Each number is 500 + 40 x the weight over its row's rms, rounded and kept within 0 to 999. Layers, rows and columns count from 0. Numbers have three digits each. The size before them is the row's rms in percent of the matrix's.

# layer 9 MLP down, 64x256, rms 0.136, rows 0-63, columns 224-255
101:569417508501472461486489491434504476515487503497517552484502454501577488511455501468458470448520
093:576470504489536554480509548479432477460487460487535480551511526577470485501349540494508416503486
087:435514443396479552528476483478598526423605490487439487495444499476540474477488499424483494524537
105:497509523485464482449483461493477618455479531579436492551497485478495490535545476493540500517505
097:441556423411458468545445491491509524439484507548500444546555526563518495548456492537555502508477
098:578450430555607498512480538504482482515472496457515518556495525511606544538453501411449469487453
104:500522479520407486449426452431580457476474558513435566511497499488464524544530458481457521516523
092:486532452507549515514502487480476528512521523504487498465586520514448486500521468535482485480486
092:470494456548488422507545462480540420527491566471508460526449505576448480481573504616524536475511
103:536445517522435405524506520498502539516447513508507552488507502489589540527515503553497451551600
107:584459546526509461489470422466511582519566535493476524453532493502585514517508451518486472511516
092:558488441469427491468475467493561529511496488485458477537514551469430461481466490473405503468449
097:507553499555488465547527479500551519510463555498549446473470539401520481495533480494431492529448
097:485543513403476454538454531498459426525480521533485539500525488496454505500467504547464460517551
085:498434526463548503479485488460500602462496467515500489588443513499487497458457469503455554529533
101:536497512542438497475533478518562512536491521420441493505493537501447540504490504502532484477435
102:606478551478452525479514476428453484451540518455506433424457468497451479507519503508546517486534
088:555600460526525501426450468459513548505546467553444488584490504477484489512468445472481554473475
098:464500532522485501467495527516524473525414482420516582554528488462546496516528555422465464531448
091:483502493413478499489523471483470605469475522519472520515475477458501423488471496461527400499526
093:462615497459402535491479493514502493488546505397525497480422515483404489465527491508568478475496
096:506520543520556495465534460508552446509466483388549441503488526484525513496514520558472553503484
107:510561509512430441548534518520526562510534523446493458504526508531512507501481552511503562552525
095:486390468535433512470486494469619531487521497459490435493515503493573519488555494474522457539491
100:533451482516561576500472561492499465515469523434540462504410522522461501515467468501490565540582
088:527430478460524560495450472460506499503504531456486544526487549472506498464478542469525567545488
094:446424503471480488544525510430406477503425502577561493474524512523505478532378516542489515474483
100:495433502418505572528486512459467522537580483574433543540505531434444516474458569558459498544489
107:476489523510523453544545526577579467470504451487476523463459510509511469502504525530470455562560
096:422502475568455541538455484453581486395506496513493477500456483533535515478526503475578503482495
108:546492532511515481554551557525530501507461483550508549502518479476529491452522548511522560521445
101:467467509572613425486527498530541507512522488531510498498496520495397481469412496542538566571522
086:520435548478464541484480489551521553453544485491460523515576454508504517509547494478528480494583
099:571474482536485391433507484429567468510500501457538518473464480460474474500505473436497375510481
094:505457470455543554517494520497482564420513468508588507433526494497471445520402541446528456516611
097:556489484543529529517470537539555480490500498583532536412500487519623491465517528520534490501484
103:508536544548437459412483448482502461488462536474428525533510492471479477519460457433481489461478
088:453524528438554426461530457484468522554483535492395489450625493452428488457529516530475508530483
095:513491504514484512457496504444472536493498494475467509450464477499497546538446494576569533463544
106:479553452492474485503500502529553492526532532515550503536492549502528535516468517467482529500495
109:579409563526451478498496486530537520505487482539479463463471492551490503429542512483535514549454
103:456660555476544460535494523493522568492467480500511521551483521467506502458426520531450464523479
098:517469489538549511478511479470506466526478532521575490559511556539556482511416442498458448444488
102:541502546517504545504548517505482481491486496491479512549485495528464510464489491497494603510531
110:502531476480472475427459444507497494431536505537430548440423487436514505470510411534517542460581
112:480508444569525477445498516482504524528418511452527511497485500566488491499488473546525528462468
143:528502500545504512466480479449520550458479550543503585450568382518584497504501490499533536516488
101:523463510552487490477531530456524486482525497450547551477465441501608466482513531503506449539550
108:554544467595522470432528447493623496484465465490487522507552460588447502514539490512542607495548
093:499533481406537486502461538495541424566546518581538424596515454459528486479479473548426458552464
093:460588468579527473543471490460448582496478529613508557572509545495530463492476483426495517444510
121:461512578434533486549503503486393506471508463534481554442518481564524508490595584522534507564480
110:557410502592499505494556547540468514487487495479504458499493546488497465506508552539528532560493
100:503437463613427471549526546506538538499508476528465547488468544476467513476366519544504538543520
097:529490547505492497418449491481449523587532508507524544522468535481603480473503465538514464534527
110:499478468414436500503447474455425571474548511455553521583513496480429542539509512509473502515529
106:502511491485507496488468445477526545484503561506517466465527440478519554554483456469489507490461
089:477516520563488572523454496458509581477510514513463574502543485482470514534535522512487520545527
106:452489474522501483468504502538519470499469488392528571501539450521566454477522525512458509511530
088:425556475444510469546475508446504531519478487579537431515557519595468451472604506461501420488518
086:494548553554440470508475537500515481473420466486424544517509542538489451476574489501530461512466
090:541424512493525504509502549432467493468536502485540497451543513522477482515486538516544438501516
103:482522556436506555474545507489540409495539494484495471485497546471468459459430553538488595528504
110:487512498468488456518528519550564488511515503487522403493528578540455532495536536539452474561578